Part of a small language model's weights.
Size: 11 layers, MLP 768 SwiGLU, vocabulary 540, 4.05M parameters.
Architecture: no biases in attention or MLP, tied embeddings.
Training: a variant of Muon for these matrices, 104M tokens.
Each number is 500 + 40 x the weight over its row's rms, rounded and kept within 0 to 999. Layers, rows and columns count from 0. Numbers have three digits each. The size before them is the row's rms in percent of the matrix's.

# up: layer 3 MLP up, 768x128, rms 0.18, rows 183-213, columns 64-127
# down: layer 3 MLP down (transposed), 768x128, rms 0.0654, rows 183-213, columns 64-127
# gate: layer 3 MLP gate, 768x128, rms 0.168, rows 184-214, columns 64-127
up183 095:491433531468492514491494502494465486543444518573401526493491472459488499514472490502442463445514487441499528572500520486534453508470423497460524470546462471466478532452473467515489522552521462
down183 102:529551466489534466473551523521455524507471490571556432480513484496543495466541428457533560499509515504411452467461483493460502485535576478512536452505495485520445471525491484534501532454541510
gate184 106:510447549449469593536556500449480479478466398474508477544481497492433478471526475458567480499514495504440501492474490523517428434604536491449547489560539497530488494521506530584540550550500530
up184 099:487432532474471518509474548492445538458453402501485559555478447498438539506466491462512529494505497589436530457544473519491472444497523459541543520542527499621480466525542490522560553515465506
down184 100:564516495513578493472512497546396514444393461497518456526586459448543440502531514541413522503489509458622504463475462498478455468572456507513497497581464539494447503446519524517501533517478520
gate185 099:516459498559461486507595498446501504466538517481449460508548427447486571488502597503534564451496524566455462525441473479510535462497567554520444508498554462504494483468560568521410504460481536
up185 095:488496486532519534438559553570464518444558432476528447415545460526502498546526453491502520496524491535535537541546416471515495552512529552496465470502479539521595519497545443456528492490528474
down185 091:466510540498475467480495502539513457566516496434439554577518525476524437469469503507506478504549517504483481444517479583517491502498468515472514489558522548466483443496494490486506536642442529
gate186 108:515456491561502490522546446547537522517560477466550467572514532505463498517490498534515512518546514497515540430507516471480539439434531507448504511499501470507500508558471503471538479446424503
up186 104:505471486506516539484511524469491482458464500507504476521508586533505482548453513474498451509471463491506446506496467468535431536451567507462595461472497432508391487482456552489464526490468461
down186 098:463464467461474499466493498569489448497463616610549442489513502519497486501457505497434573470489497580455534548500553447445508497518535461501406518494448482525506578497553481524589465481478472
gate187 104:504555436470511390504476525461485571525556490514489492436487527551560554581518495531516472435522580467534468516514500463496513529465518516536535501528547517513525550492495521422549486540457539
up187 095:477591470483550537425524511490494476501547475529437524528502500454502477439456565544512536500522528522529518475488512451556591527511512433506495467510474429582466573535499493504560458489515498
down187 098:514449527418508449490554504544498466497530469568513486520536504465535524472536565495534449543447403523466519482528501524523516462490551496511466512481532459471542450530614540527570447557603500
gate188 099:512494486526483520421507525458412488540399480448517519584480465504482509489535500502449453467471496531475531536405484472488467492457483446530475511465490471556441507473582503549517504519536552
up188 097:566525452450511475503548508504541481531459492545504562411486551505482562560443441484501486457508536552531463439558524566509505459538490525550534400480494519548508378512452489491496476438476487
down188 102:448506500466517555452490489500468559501463529454511604474526513472516499530425508441491455543511483483548558497442518514463532406533430539538548477467525558621523505507528512465550533508527502
gate189 102:513484512484524486459452460497454535511563443490473508480454483489515437510543473507520532510454470548503487546518546516488518496574476561504545474479412567466548409475506549430490475527542470
up189 100:501524469503480479506558509507468447496491432545496512599477481400547492492510489457476495564462429508459547510512496530545570503491448514458474566518538484508475571476495459510399628506535520
down189 100:506437521450525513462531453504506536539593555474515420467509611497521444521517533470510496498525489495505446522598580528536464451507461521486541455531432436430556506535484531508487515481490538
gate190 095:486441567499553443460489480526477461467511540486477514504462519492429493535416482576508413520524563497506441457541514524484487502486546518498453534461548506479450579534461465444571489503512568
up190 095:450483465472466528510507444489515479528505508445472528511497483466517522434488534497458439543598469533457534567519565501507497536447494500456516416523521544535450508496533480541453450493522535
down190 091:500472448518518469490503569473525476541574484544540463473554457556511515501498534457492552483427476581497511455501474553501510491500487531559509440513553524495552433564531517491481521470509468
gate191 095:511539530431524461493446486479469499488484485565517520500446447452492520534541496533514498494533542477559463493485532546537465509498431517512496499442441453429498606564531470542497534460490483
up191 096:537531522445531495494496481572437501457502529589472528436481496473575517528472500553559521558488446557502467494617494520501494408492493501506416431498470423455500481499529442478480492495529477
down191 098:532506523494463463480469515523546512540491486574542461523483467503568524454511541488467485502451461467462448517501483540428474537481535541497531446509498561523457433511525546446493545500485503
gate192 097:502449494367498444550537458542544495550561539448536478516517514556555516491473442490455451546569476469520519474476540493490487528484552489498530512564509562491481565477421545546541534539493525
up192 095:501589519470449521540515470501479561482550479483481493469498507559566562499523428489441389512496495494467499505495501491538513516500560487511575561495511466499478504509483511535489477490513573
down192 093:442473456496559471429456527474534476540503502442476510506432500487431455474488532497504464493485492565516523469439513545490510497476550591524458509560536514521490526430523492466450418492471524
gate193 090:451513485463526493522503499552515513486476495485532531541569479574421519553516494561582520490526520494527513472492473583434484573521474493515455501504399544510523457480469496440579542439500490
up193 088:457465534478503505487486498576478527465466436482543503518510455629460519507546471537556457478507509533518576464544447603492514504518480527504454513528423527497512503489429554416609549445500472
down193 091:538505487464497539431481494567482569564455479411526494524482557466492480483543551531474519560532543509519499497497626450472542479553425558503521521476516500447454524522488466472506504525512519
gate194 108:516505532587527466506405426588542477538486435461502548519469530403441476453487554442583546527581486520500547508533512478491493458562492459491564480560506541521503454482428595468487503551480463
up194 105:500388524509488491520545473491533486527469511459472408511566450494563443447484450451514413516522586519549543553484530441508512569436498498457484390562471522483531524445497529513499507549520465
down194 101:565508548501540481549494549399514428468507481529491426455511556510547524512539477635455499481463524544482517524455528507506494526538496462456530505396530542474500453480580458566517521487472502
gate195 107:525477533545478548509574472452513490583493490472489471517471347500495543358502506481518500530518450512546576490477483475485503407500502472551544488508518423519505522515494500529461455507503420
up195 110:496533468479446515546450479544435599498418493542536455497478547543547476485510515544441507477504551507547462481508518523553462453581477463530464466535498516546476496491521485450523492480467505
down195 102:456528437464493470519535518495516520558588424452504457480497500503484480463548464544462539477486505485504475486541495558534537491541545616399557485515508472483499421491472524535426475554518567
gate196 106:444420496492545571513533445471481497455532567491464496426498482508462442514515486532463491514540482545464532489480488490535474500441498468543477483563567537554428452533464483522517552537527537
up196 104:497538467521461471491456518508536479458543413516525466544541488506548536451552467452465490485502537427497525508493541577475502516484522553459536436452459479398521553449483558469504475490484550
down196 106:586524508517495518553471505460575524485532475460513538460435507457471470558502536549491548471484513556389541478477512464574533516519496458499509501515504521544467407535512495483483453484464422
gate197 100:568548467514443490527471587487533526537527474444508546495488476524490529522611538539483527528453537482446518446489428521520483506488485480506545435543585525486495448461552529537478451474508461
up197 094:537403512489450620461495431480395544477492542548470501526457498521456439474407496513513455476486522529492479526545504451485566468444456496522416524493440516460509538461523454467456557546488516
down197 101:521617564479474505495544516523522507548533451463420471485489494496506559481540554559544440499450535492454515523550437490533514499485480475465571498533503452516503499496532497478561458482497455
gate198 097:459559494519451529544511481449493548506475519519503443475521499438472459515441496488499566514491485539453499537556549512485551504493520489484484513544395571470495449542466580415449441570527489
up198 093:541515492440456532506512435496516478410502508499436458504553500580459519539471486519481507556499540532425513509411500488483508499461431518414482452453532484525517492456531465554509550431446549
down198 098:537530526492478470487490534485545492575488570504519451488583508484530530430517409583476519524530490505583427513552482522514514430541536495510514507500460501501482513563524480529524455440491446
gate199 097:511482473521464435543535516598540506520492529521506456514527496550591522559476569454475487518462537498469479464432475430464479519507506473482460557574522531563544461539490474558508491499483490
up199 106:538486485489495545442485516427503499463475566486515458558507488435484443516553450489565437526523476498549475490442533482541394505477560484454537467421507541518477399469504538472490557491548469
down199 102:493495474473531542495546427500491491533468523553481460567416498545568537428574492546485573490542480518462487549431470449457507510529559447516466590529520548521541501537485509480381484552462524
gate200 107:485521565534467409510577522520511512477488505468502519538513467581465494480547470481547451541537431452489537514477495516501478444522516579538442510509553523543487514496529442453565473503469399
up200 107:509513469509470497459512563541534442471527436484520453538489448446475492554478488473589560534543534488478515454414519458565537523450595507474484547541561485426535535497469510483498456477465514
down200 108:505526538454446539538500455546460530564423495470535437478520566483478452498484495486507596464493496434477543464484592522482476523585426434536480472452507511464504541498452532553517566573443569
gate201 096:457413547453532500394534469572446462561550513493556484463544479488483523546557505579524594509537481473513530461513538470498459481517443572469543535515562454536501496527435484518486503460519457
up201 094:482579493569499448531477454502511488518507482525459481564557448503510473474436476479399456529518455439511493553485479483516445580494553510511455457511495418443476544493512454576486510458597524
down201 097:503360518473571503570517483469539495546530510501598501446410509540510543494559497459423442475429447532476515476483510499551548495579523515517469471490465502518498451530489542489484486499544460
gate202 092:535557404515474451507577506499437513504498496520579522516484529537541459521521482573492480539439508500385467540492519505487498486496477559510501512559434462506523552489435521472506553417582494
up202 088:461514481564490463498482568467441486521509599495450485533424558466480478444429544533512390486557533482548539439523496458486501447534507440569513532439524547524508500466418539531454485570478458
down202 089:527494524434468593497517463527486497411471508513505536541544541505545465494540556535505514491462458462479440496429464542513485456498534476474430427519427473588488555542465508523576536480463513
gate203 101:478497438508551525452567561534563521543542584531518519490518525525547467463480501490518462505465485525542426523449494495525437498472522450504568490502533532530419513545398513490430463467476481
up203 094:510480574530486466508491522506533498432507485451484530502503513530437460568414474530510504467529545418467489470454509515466558424475455555465498517505498527523614460438542479541539525475514442
down203 093:460499446490447520475498521504463489413484546511472442578481533497536516520489553491505494475513441492550482490477528472466493482446465467490493540453474560513518473497420499483500476508458517
gate204 103:475441507490575537496526462532479522487541520585485438538465518461515523492581495548550547538516449502479508436548467518455527536459489487496490451505427468519416500509493525444478501501430479
up204 093:521486550474485523553504506538520518503452506477462484517542495512504524480509446530514490460521503506491420550540505499468523478465462444521519416512467430506467440491581515560523527475514471
down204 093:433483483416578526529594421533479559503483525483491437510508483473533498525601500511517449501459494532494518515509453476460505532511497545604470515471515475515476557466516537487484459533452577
gate205 099:456483548460560519464513570515488459503367565519526540485459526431500532534477497513496481517529401479506540504502509473437525506561541478463471558579457487530476451527448551475451501484530446
up205 093:558463504524450511500512504454496470538482440589531517537456526474531495566471500500482443539527449542465591568447553530524478432449522538496527559450441478514530513546506528460468462503497463
down205 098:529493531504552494437438484514556495588488564498410458545489414496455487438510443437546476519515516505540406493531470433532506551479553437495494521577526430445449450457521485573513582572483481
gate206 106:556491467511473525536547552483527484503475472471509441572505408444558534448445560502514540520527463522463524519485465504445511492410542487522492508521556488457454508550523482492486493503487498
up206 100:489490562534504501493567588519414506561523508511513455500533505466483466496474464568532506519490418466449402426525488470508518507514472520569438522527477521562484530501503552515470530509454561
down206 113:488502456465541527546502451557478495520500505570532519474521412508547568529474525512529538492571556527490526575480541518536515522415569495516482542475434465543422473464561487485476403544480484
gate207 105:522479562516514408546457481519536449454519526475530546437532463585508480507493479499512448478495560415506462432510507484439457545500510462483478492523490523519466510499445525437459536494423467
up207 092:544548480500453490543549495470461510489516436422505581506448497484518501413502511396438519468549496517427423543532561491527509483422558534545424533458503509569517481550468545424447489521506529
down207 096:458486515496512464510453531453587536543556468497555415478548473497460498476514519510532534534460489503515535493479505512522517513549487431461573512572500501502546519491535540552451477521465491
gate208 098:578548489514581537461533523431507496435505522442540510426540489471461517600451478585556541540445512575448553504518489492517532482486476465526472521461513496516455501507487493409454438504509540
up208 101:535543476522519515529485490525536419426526505418516486381469460530511434479487529489483532472478513529486491505508409515466550490453479549468454488477590448489543453573453472375452496493499497
down208 108:561523453497432428481534455495521496535527496598514511480488474532453487528451508610474444520441487474534489529436570422450499525495539461478525556533483589516463490543516494545517557450531493
gate209 102:448563480430495482449521485444568514422541506565548541545434499541478495551520478493503481491464470443508495418481515472530424534522455510454562503450539513473459472570495503498494522500473492
up209 104:567579510421502503480521519453545488525524546510484516535507474563489509469506505444401593503529511486491503467545525496481472517478552527466535533463531588480510429606492535468531422464529439
down209 109:517521525558563496455451526516492474526457499546591499581471484547568514520506487518508474497541559512477476527438415490514547489482550484553565502475491542538512544476433398485536521506495460
gate210 102:560418526525455467421455531527534468536483445477540428595526516505474496545513522480499547517507503484530472495464594564460513450474478477475474433508539537459464380440516493484470492497495449
up210 109:492519505545410494517442480493503544521490504508480490555425482470562557545462481476547524439521462482515484493555510498500579492468463482514458534586497444483454502485465446493497527445530550
down210 098:461487460484447467479459520497558493501520491512546563485484510467521465489506513491413527418519500416509445483506466524462455557489518567446549445469460487406549485533515458481449504506482527
gate211 102:492513488397513511502547447441528512469465516527549489475558531651484520466506498457545392512466495504519478558469560508434451473550424528529514519532487455536515498568521498501455496455489518
up211 100:472526558566510496501529478538437463476541486422440525497465446370522472523437513511501525497514498511436465496501485537562533539506568509502459473486466502477516478465543466540533481558503540
down211 099:421504524446487510514520432484544517520531480515490584488537559533521538439540507460427529410480404485564483521464519556465475502482454521466466537532427477460489489432480480465433464525527514
gate212 096:501472535460513411532535508495560526445456525538467504515503481499530524458535572514517544510480523482511504467519518592514450549416476544541474493511495475451470441537580497501512523449500445
up212 089:534488489425453406503485565506443479526494494564497465485487563515571549478528592505450563501489459506436526533515511569458534537540517498565406450582510455514519511495553546441530501464549460
down212 097:476497483531463522508486520478511500505498521488535462439533482499507443555508435455529466563540467548526482471507503461505522412439467469484491528439627509513499559502471541538497429501453515
gate213 093:480468474430467549544453517473527443516537502515434540532466559454551558503579476551567537532457475490438535517540512531501473482535464405444494578512495484505443536469500474446472500443496470
up213 091:457472493465568558446451513477565528512521530471473533530586421460513552420479476509529480567564482491443531489497560422468516469517525510522553505452545463524516399471491572558512487560442479
down213 096:492486494510519483542480499554455465498520464451503418483497519521484479517484472447522526551505538500501521529444477553530487534533550434540470498471535521543491499517451629513537476484557498
gate214 095:545566508526464489578456496497459494501500542528551403458543500482453528570519574516522534450529529595497509524441492467575509494559460514423464477530517560536544543509463457554465511439454476